{
  "activation": "swiglu",
  "rope_base": 500000.0,
  "attn_scale": 0.0884,
  "init": "trunc",
  "init_std_qkv": 0.0251,
  "lr_mult_qkv": 0.5,
  "decay_shape": "linear",
  "doc_mask": true
}
Each number is 500 + 40 x the weight over its row's rms, rounded and kept within 0 to 999. Layers, rows and columns count from 0. Numbers have three digits each. The size before them is the row's rms in percent of the matrix's.

# layer 2 attention query, 256x256, rms 0.0307, rows 109-255, columns 64-127
102:469491500511463571494411471433519529527499523449513496493529460495488510505480576489418475506476496538419534542512509513490505499532512429503507513493507536553440455508508493531482455461519418
099:542537487512554525500488529452564529415506539507549478511521550466450557513516508461562526360460537512501484525504510467489474439458498593492567512498467460473507492513497473493501570506596471
094:492510517423479544535473470550520510483579501544505466456539478458502494481593556458569533551460534405562495517533489472499515476532521470491443499551487554513509552453516490443532487511468497
105:477526497460540472556477473497510527544491507472493549466510487552466438447487434515430542523495497564543523475615532494445503513440501531498500541460440517603583522508484485483486434505496595
097:522444459513538463494546461516597488467507469560526502498431437519460496477466474490527555433533518506487462490454504497449466423492545573519566528467467468492477551563465500543517537545492542
105:525528533527521550537436535498531494466477527490515457481528524496494528519471494444452505497442485553447568544535525471486532451550497481470511508379477544493441472438530462490450500513520477
106:500458507462475504515474423613506461450514501548523496577439443567519496518434528466460571569444480517479453478515469501501474518499496559528557470501477425512584557518481533498473453479512546
102:527502524512524549535459528484557572478472507528575504498500472456484505521522466476435534397496523550443528541523507471438467463464459447449559518461488501497418425473533462533543552554524454
106:461454501454548516476448518468524506484462524485536531472468444493494533507561504483481621553491535439475378551450484453519507469528489508416513497537442521533498513431505489448579486503534531
097:529505486537496480489552503617438431509456515455462569567457500460529475484527469478514529532502524453533401467450459517469534532492508445515517441434453484542558542505537453512476465507470540
096:495492446484534500440512505422585504473469498500497471480493476510513551498458496502504507516529431442576419542529578405514469472451541494453524573552504419526522499503434492502562562524566498
089:536509486412530513558459490566377513483476530510556595485570483508463452459512502480488542460460426525549577488520484500376559490481445467501417500469503557504510433523468618476401482505474527
104:509529516483510468468462469377515512562487525556534498465488571495473522526444471538500452502442476466516518520523490513486554460456479502500425488468509574530509466493558529553457520551547458
104:543464498501530460491491493475486470553480476500510435520531551536494509511436542474533432508474500538519508502495465463503554479572482454527494453466530608495486468497549560496407534496508448
102:509515453506475497451544472543473438497489492445467543547439465434490494437515514564488524528547522409511437513474534480521495503461527506481506536512474454548550493541530454582533513480516520
104:451538525472527562554533498463535490469478524476508339484512534495555491501492543476542496403485528486524492478516518449432408456530494434445492500459513533441487457480498521455528509482514446
089:493489536499512569524528515418549531426482520520518439432547577517520480509501331502439481482459492428554480469503507506545472499463515529498574486530475540473494529518468454478549510527450432
102:527423495467471503501479418508520504470515452537581570540484462505499557528488532521498543499406513468506449552477498465444537449488486422399442490542509550479461512429482511491475504531552497
100:486603473466495494474450521473450577506492569456533568533525496475458504449528556510532506485513493519531553523477535488433547513546487441530494570462536502584539546462548541533478423535520481
113:479467521496507452528506506454545507544408467547495489456495568528470492519478505516532521521564531505476508479439465553529473519509452623530457459573532460485478493522564490438514516472483524
074:433402452491461511526551496498486468430481454476519482432463543586513472503515483516513478441560470444539516506468555526470454487556436499510503474546499597495505531543482498439547485435458534
117:560522518474522481453521547495512480470488472569497520419481593502549498511440433460525517535455570472514533510532483478436520484515461477542435456497494492410580499488510493475443477477472491
092:419427488457468466560462459509498524486466456511496478476455548496503451541470507462504500451514562548480497452462546550459418466563431542473516443525536528480480508535542501434528509470524560
099:519464488488501440486496491496577482526412475580505493476482547537448471540493472481528507496631534548456506460451476536464490488522455591495456511577543444464449497519524485448518504515494552
089:607560477499532490450549475487539486471467517539560467526443538500505512529464494541560511444497499461446561510482437492536524548434489523505420519492467429482519542462562497479530477575464492
080:428462553440452538521464489481466531491498482504421493445538515555530457518576481453517460502510521513567434467552596510433426475566463463459576474494567565488509492534487512483573513476535514
116:525479489515511421502530495431547453486440472535528432483427550517460501547475472514504550484552516521460532437433470533472479494498445564511442466550505492480501524536519505427509497486511545
091:507538529538518426443530524536542461510496542438524433466510501535514519508523421533530472478516479532486553462528464466487563475470464497514446520530460509516462519437581552521451526503449536
082:525445473481459476547447488484525449471503471518473519496540506539463460522452461527458542490477486460521441485472482550534492458527458525435536479504480454443468566561557501492532481485514517
078:516512462549506497459521487534530487532496527477508489555430493468536525482546542480526507539449489484462534544535522396475591577446525481499532547488445446487528450460556486519457478483516475
096:511488520463488496429497482486512569518501556498543512506475495562550498550543531398533447533552524535529490445506501458437522487455495481516548491581511579447488490533493447523502501463540532
094:508417504501486539569486441458456543418458504523424495481564508560415479529552515564530517457551455522527549506489551563421483502571498571501469492546519510544453455546488526497500491550503504
086:518527487560501469475525470504524410442542492506547486587412521520534541506424505474598497429462546529452536446494528456414527548442527415542551473437461546525595534485482505512474466477468514
094:493541540461475459593553458474579452432568536546501478496481473515424508505486446564490535533522460464545543545437482486535486520548509591495513509488480423541496545516496497452508418487488492
097:462468511439428470505465485458557516514459461545500485464508529534489444493500534466503512498538554453494447423470498559535432461515428537482500456550519514425433497542492528435551563495524492
116:525557503478547532531483464595444552501539530522492448455546535561437447484537450352493467538502500545520556520515546489554493449450521480543512473545508461492438453518454531494454456539469483
110:556499491524534510450524503520431513429497473516524436483586489587549457537514579467499484559479549478493535527520489474564592479444457469504495481546487524468493511500497606474455529527500496
092:516459480459465475530504496441532524462460451540524510425531561503478442455465496500549516473494551424485474431470516563631478463503454552507494372510475454457561498535545478415513502501505548
105:514474565504503525480453588443465562516417542549530485458543502533524442478539591411555503510513561569535497403536498505522508478425484503512498491536534468471481461495467511493447564538530520
092:493452517464537478479472506501554467465415503523483555406565492506513493501418471518577533368471582530528568537553516582503531469450488495568488520501490519460494456495476497487545484507492534
106:480543517508513508420481464526503476566580518502476438553545457503520536491551527517470540551516501491518440529473492500421452536587477500482489426555483561503445522398497499493501456485510451
085:561551529516527544426475529519534468522535575488498430543507490552565537554548441503514532509488500549508564490478528512441488537449556468508519588539492529517519493508465492504493459516456468
100:520534486456529472522510421565493480437550505533449427544518504436470467550412472544417537503458424489507533563552439504494485470519430508512457491477498518547470567489508495466522396523474522
111:560515533389526458466521497500565514552543443509494510470465614436557457430435575464501524434535474494479500487551471475465498449508439491442509488502475543430551494447537511464520486473468518
118:466559508529524493483499461462499443501483471467569544565455481465553552470411533596432456480504436452554474551542491388461517507509520417414517518490484517514556566496481487538464592496530479
118:565532460478528481492520510575497487542509507478539491468485479554495515448488508484520545466505472550470528501507463556503449504546494546515503441525421502501519551455558548488490429489502530
112:519589539553558495538550497502521472562502481515545399527417493521568566495485526533499528534503549521521489497419529488472498565490559528501478537491508543579473500444492510552564425520402488
103:523518527496519525457454526551554534478492519513463431445507489475497480536600483500458570515508502502443514488482497537522521494513530533463521515551474522534529565517433532472481486529429481
113:487529518478449496477464495436501531543522500391451412518524476517519501528572486506537451455477494487502503501434506492506384505583468579480469487469524444492496578527515400528551443533547487
086:460500503554481490542460448531541598535492507521518498528476469451429500478485549441482549430513473485456519532524514512525471497529515431479451498436458521495495517486521589472424491487510529
122:524522544585566465493496474532554498501549507497582466548456478463481558488530550436468544523429540517464566563455462431524479582456572467499488621464506522533564532463483505538504456475485471
186:536539550552531522457536503545468471540575549450506468523451429498535587538489488518510492574462500501518472554495491440455498542472584450524492558482490513543520505490497475584506492499482456
119:484502444473473480455538466475433505542484476444440383502480501576579532581512469520542470576531521450503412505514503499497524477531553484465442479484518517494516483542482455544476524448446472
113:476490566478499449514486465456499463501469523445502468443517519507498505556495447439523492479456500494537547485488491576511510523476459596564516509506472521443523539488510443536464496500552459
107:475544534553547509503541469485547514450446503497517484440494505455496516537561497470445499567513465528466481554453509474546508539527544503485558552426512478455464551492435452488459551502483438
113:496507527490489543506461467451570544443526633515539546411506470557571487460495453492460583528496539569524519533512458523483513483506487386511547548504528450463533459467464523532486492527487468
101:479427459483506527497477494472473424495399482574471567488507539452536512460457446443492456397481509548485519464517534546463458522537503541486509475433533500514521477589494492482569540506537584
102:515505469418453503440474506516473499537551422453447441434573473561513518564490420600493476456470514462472517549522492490531427438543506533441451511478515506442494435560478394482472437489505516
103:489459466564415461484453477499497496511520546489432558524553471472472492499520537519489498452506453538453474469523508521521522458490516456514481462531543550497534543436574506518523475517506469
109:543416469408483479495497479485601464447461532516459500470528469393522550424542471499512521511494469483492465491533535465527535524506471500501471525485510505477545450467553485450568559462555502
106:520467549493476488514499422495578499520510452546458500505435519455460527453462559519481428464479435480502567523538457487539478473511459444442525453501533455487503565503527521529535449416527523
111:498539562475541468533536492575496427510416437542512536531404501481571489503495474437561510498471517462498534461541545496486587550480498503479554563472535504519489444527515543497547538537424501
101:477485504489514434541498468501497546601461473515457570524506506540525529482421480507473510501539534538544541578546519610377476492508550492548528512488491448527536503540534494508493551500552475
115:446528496535507495574475473567502494497491511540529554548493492406535505490467491441485517507518485531543573471589441523557552475496450476503507456490502542506441477451414600453497523555439551
100:482519533478565503498468497519452546521567532537533478508489565472533486432532613456452495527531440522496502485530537468441521469555468485515509474533491618549493463477557484497533490484455513
105:523455492484455563512501453606511505526589463507438435532487443593567480538498483512481508475506530528449520485553495477611489506488501502577523506458567520443429403498590544509499468540472458
114:479489490510587468481520464455517510467546438481471481444468563434496567446531439442458556542511514476485560600467488471513525524552514514486563488577472475475529501485442509536449525487509449
111:504460509478479503475413515489571501431487532535507440432565524537568500426608519516539467456467525508457550491454503551521408534477495502473506454478481431436521510491464503511479482503510508
110:598510456468513477538520526580469435530514529566528539464514513460530475444558486563519481548498527453498533518545487501494581479554509509473393511504505533490450390541449485448507513416441535
116:456489418483441530520495491548471552535545496464477657521452564406436480448523482485499527566534492486504491497434526475405498508542481498521509467507480497541496529509559539498521526544557483
108:536515494481468474495564463402438445454497496531557475512505480510492506526490528548527447549506522415574432518446503436499457502510484472541555436545440494543534514516512567538540540469477454
114:497557547556492506411452454522520522418500524469496428479564582525571498531504531481492476603553445471492531537513465514538537510497553464526521516517543558453540544489511505471444461530533437
099:476500463423538517498511454546381465546529475436459432507545533541517472558504497520540425485492519479489540486524472465551486467483466504492461454468522510444466430467504480492424428494463546
102:435554441521498521540445520570511515489501487413550583519403452526458529495487465424523599460532511484451499509466489485545485478474504519479580539492496456419523516545432508485482521470521483
111:521516490516553505530518461443508524517490493529509454490461551559526504532446526464456540590509482513462506536457517535484537448541540541486470499521548503470502475571514513557473458397423460
102:485533494415531520455475465588441472483582523486458536485527511504494479553515522535514575440475474456478520518529472517471502426545485442479465497446408430455477543549502468431433473547553520
101:497557480407542495460524535499428551561470490473474457580513559502473470551462501497550402443463537478466596515484487506522477522509483467444517430482481586464517490536487460497408410547541534
098:545492500454470497481558541466542585602529422419474490566423469456452494466425525450441493467535462512481481489514458429522455461423487473480543516492532485476507540505519444524595509408579456
111:474454486542484480492426475481493514434441489510419471471561450403540509488516499458514476485469548597504449508486503485562492505431489566513481509455554500527543506535526408500544478512569460
110:488488527507512505491494453496543502491458461508445579476431518520530568488469554461559568454513516503503525580511525573491504461494494518496505483491438438518485517498485534503505543509564521
113:523469518568506497502492498544511507451542535540539504530455510402475506480584589467501497497479560439449503485507447417548446501456492454490542539483493486530508485430519526450578477448425478
110:472512468518467444490547468463512446497432445450467559437459466511509524515429514569480489470481465520574514465498487528441555485484474517507492508542556512574558446533497504537471545455425508
098:552515530475567533489485541541491507461529466580500502510501591522537524495493514493474465515437497446527525504558485476530536506488482541479523412428503542448528440464517459534451504486534530
109:513541504520501451519530487419564467472431475548459563522462519496497483556507495469585570488475510476476522483478485545492491556466504576497456517487495460443519502476519454439454491500496506
120:498509506474484493515485472456545490558426474481483513455523572520476458520467462514495517485604507549462469462465481510486482482521441573439497507549550472462478482503530566434538509451493546
115:427498468450466510510517512566497492525489481424459599432535453528474471483502494475428483518553550509493403467547509508466444442526485496426577503541536524407448518445474512565539482449501508
101:532520508500549480487486490485611485537426471525543486450524516580471459518465472510512521490577499527456513504457445515509460476490430578477495523540511428480469518495574502470490472504444534
099:522553502533528538482519480533491524493563549463498460554532459470520541484536554523485522553475421512529521562530473434519566550412567469518475567471449494540482512466508500565454508506487439
096:473524449568545602487502550544454484517529528439490505562517436499439561434556563475492520529481460481518535520510524445459542535483605488505482540464448474577483517514460440562464465535489449
103:511476510471479449569479497477563457496460448543475481477482528502457441548486504505472569437568527504492511476473481574512466492522449586471462463504534489504465556518530525469529523492500539
080:500489530559554535445518501528488520496522578449553509547549481496543539472535510474489463509453488520499508520496433443482517543443521418536505513450430498518528541465511512565474474473454459
095:531533487518492527494517476560484520540564526505515510588438465460480559494503519518552462565442478517506512506512486473503575506445581453515505548513457512504501487491499451544482483504487478
101:507478491517502451543560504515505444484456423528541469448515516520516470519456484548491533452573511503500462469440448569546494464516462531516497511534546458448506531533516565464467530469468576
109:485515482522537586498486531559428496471588540461552558544527453460522535469508492467486457499408475479536487558502507484556566518473546393531564523427455506490532504481464499565495467531473444
106:483524590515528520532474459589527531551512575519545493519525550484559509455612530420513465609509539536508545570586507409449499547491546453453539527479534508543499464459473497500513535510524406
102:491503478452485445489523497431531441530464436517470427432526505489513455493504494565468588508515537457530472496487468538498444488510408579459448443497535486504484558509576550426531534476476533
113:433488546575569545517479469579444518467495546491516548513530420536512537532487523499534461470450473536548506580541528446438590521480554460538526556456463478554490535468514514567514488540484403
118:538445519491479484530497458429505501476519507535482478530487531504486457491519496449517575509500513569505558470404468537494412518536447530526518468435472483496533535518541470449447436500504538
074:559532559583484492501515533497493522472524510537508450612446493522546528459571586483543514529477518517521554520491509467459513579433553429478494518549421551547508517448511500502456516529505510
110:549502497453481444524528473452596464456504519620468463560486481490428488480515479518475598483494493506511538548474468501502482496501480572517514520440501465523469494457477527480462430538496512
092:508605537561532567528547519559501506514507599464519474517535427568550556477516483521514477503493488540543500520540489433433495524439571423467438532483506473535501526455441516581480514543482470
098:522477530512522429487474492461534506483405513523537536531497498528524525535457449442547430474483490601543521451466534585475544541453531556508506446522507491463523541544470437609479531482517563
090:504482538589510524508496493533515496453445494505527475507494463512565565512551452443578444499472557526506545494535562468512459553477579464563532524529522482538579473487472466542478494514559502
093:551477450461460496480504486488489499494502442541514569515501522469467426498441481538503511438518517459501467470454432560458463446509384566483460439442505508458449546502568543433524504456477590
100:477506492537536512459493558457473541513490498438499472533457500520568570503524495538553473574513514499555430514514537470400520527475570420459526484534451554500519524491494505569564555467525475
111:518581455545523481469508496579482510485601469493471470595428521471466499452454538545435531548493469473454524553497467497484462534475509492513529536425473535503476532482591526491554476490442540
101:497439482497527520514423500478479539528504511499509663572540513518462448459511535567447459535491449490496459516501477437407548459528446505480468411490447529473461481542564503494476544477535499
098:530479459583450468467457511451501536512425425532529553537465490463524543534476440495532484535457516435519502565468471525520475544412542541459537479473480476486579505529450462493497538471530489
097:459476469533478518504529511555591486488459483512515589450489493480456462421527441503491477459556490482556502489485552495541518449506495535516445523442453412512513485550433482437520570504459542
098:484452489462474515578518493441527530498435498475517516519458454495452499562490494464526539407501501500474518491472499471460434473556480505457482482441450471553513533472476454475545516544484468
099:534516419461616462523506561510520543442496507537472478561485599484540455449431513493487490573476497494481548524504531478565574496464485420506477539426513483458513452449515480489499505511467509
110:525523481520469507474491512504511526466532515491484472504517515469434492464538502521480439533541494433531625593515511443487491526475486459475502494485465472472521528439533484522493500523494552
106:482563488494561491527538536487503497492439502526488506509463524502633562488518480464502483481472555533590498493457557513479520547416558433451530481473539452533542521534445534538562567517496441
104:522495565547559516480530444517488504526482520549491501456504449504617561538527472455550467553531533544511470512521549430462563522566579506529464543466622503528522462522509470544511462530474467
081:513489496504489479454540549507495488505404459445529428504532493498522485481431461477458520373483434499566557450540494537546489520455501481538518556505524460531517442559537467540483555478491501
076:466467490454474499512439556497472586532454515499541608496489461478521461450490524502528558441490491515509467524490443535464521439461491448492485487505430512502473484458580470494541425512512515
121:477496517456483476608581408455494466432461518500411471495565550545473473548451471520475471483529514545544496482498533560558514440453476499506546466535518434538479530589448490527488452535469513
110:536508501486470448515487527545502517448437482496457624497495438507526497472439515466563489417493486562494528515524510471441479425411474440480507475431457550483539470509483484560530574489523486
098:488433460532482560444586498502477479480531485484529516532464445446433546499456477561491514513503468422457415503499492412497421484491519501510482449561490547560460523453456539544500547541518524
100:443463490448496520505500409520491520462580428440458457469538536501547513534520529512476509472482471478436463471563509484548544448529464495510526440471463496498542464589467548497408470471481537
118:486486444433481524513497477559551446453534497498544612435470535392441479501492488564422539486476498519464450466447460556510535474487468492575486587541523493520513484556474495527623474498463552
108:508532526408493527478503539475527550426482489534519561556478501473505528496434504510531472482490477493550526525516485432407474474566460454436524418504419596595595559523529564563518505538535506
110:469506533434513485465484476501489469536508470448482518443532534513469479582533480485534483436489459554488516500532479433468463473531444496479500487515441498471473505526493477469478491505504484
104:414501528443517544483416519486454525465466546487474494512546514478597478538512475514598484510435487554493553537559482500539481560529507514450453462415492514482494578514535510477487535561527489
114:544520473499502513574557548579546500558543536484441391544496517463523478453549558428506446489476486500511508517483517533531446458504489401488422455518500532547423452481533451501553418447430561
113:526510475465570553460527505508471485412475516515563530485527484469496518502560462435491523484416461506553547499497538539504522470470495487457511436456452481514491572482485434528473531578526590
103:554526506466453482520488440561429488513533498552530516494556556536574505495453465465565457480434531539510518461523517597454476562524546435502454514382533534454501413532563509478437562550482501
110:527452514521525507435503473438558534397497473523548429461495483428429471449568457489404521549512486497528535494538435544611489536561459520521550494552509502551569515446590451500561504458515545
117:528489546507476458486438501522553496488526534521510490461517518442507514500498508530468487527501521426527482506516498503493513473469487416488506548448514527461549530500543535504587551470461465
110:507500523563508540516509544527514486423453560561554476490493547523557471527454508432559510452456434548545483485476535547514536506489494514579467468475518542554565546494533568539498516533559485
104:517518474489477513409547550466488465412460471534465584439478483501492520481540568556475492445548488482556493541477536495489534546518519463545592586444476461588440415536519494540571527511458498
111:479506475497489529463502528479502520553500483483455560524506500513555488495461553554590487478541519454494461606482521470536493525515537531491475495522472509500475450546627545502520527474532447
099:495455514544554488528552552441472513587449514536546475543542540452514467456466515503519456552569514493518422505516531474544558522570535557464448462546528620486502425471476512492485491476443504
105:452496455438515513478498526573448549541520486437462527442487493535518494463542426458509522495471497552471492427493435529489449548455482468483504522468463447431452453440550447456482503490511555
115:505466543504472471493494475486563573505516523490457422492535497450511472528557546554502542565463520505488492540514531502555528535540517488564439617538539491488532509494538515470578468507548435
112:525476487558505545448547550479514451471440510476504440444531437530480499505508447501526497475512491526473460471436515482550501488484507448514550538460539451525539461516466564529417510510496463
113:505480492486477517456501522504568461459485527542546522457502475530545528423543521538504575542516511455525484475456509441468551475562476581479456430568523508512526486471492512482473492493509546
102:421459524501491590539466459588491477499522468447535488469485444494462501505519453489478493501560462518400459507492538486523482468537507579532457561476466484526461578569475514543551453492515465
105:473544540526479514501511523515482608578478505519522571541469458489495518425444511494537494482514491531468437522559514396480445468558455475526510502458393518415503529405448536468462561457582509
110:499456517493535529481494500521555508452548514505495397471541454507498463544545480510497526459492459496513530542516496495543453463523464508543458516483503596479431465549560420519574386577487524
113:483503491499477470469484512502521476465485504465516454469531482597546491607523534509520466456480482485520503516448527520443507498553564440468534493538494556494496519512552474513426403465499489
115:501483476469483501475501491608454530463558483483513523502453499529422503502449455458505541530524496490524478464522445446480512425490479549524469515535437525475446505481520525468475526455488474
109:495528490430548482542564469463433442530495472493528528491567549488524467473371467554529411490481493514504434448553503496564512518515472505478509410475490512467559478542486552515521570477456502
111:507491530467534535533514493492479482518499508528511508529526571503557502464427372497522480571524454549539532553557577499536524532511494509509496421438457474531534491526471474503504554509514474
094:472488532478489545534467505552589553510486520499487512469473478483471506530497437488469572483486535548447551500495513513487479491469512539555496554463490461510495530455538368525534433542568490
109:591537461505497499563574478532483475540517472527542516574500584459499505495461497553508446620496449448506429517457540559537497547558485571524492510546491478508526476540468593495530522416469479
098:504464486542565565494548519505582502472479488488531475548539477531520519443521491451433532459535520524506456560473526504532483500469488525556500491497461483506450550454572500547546542586503497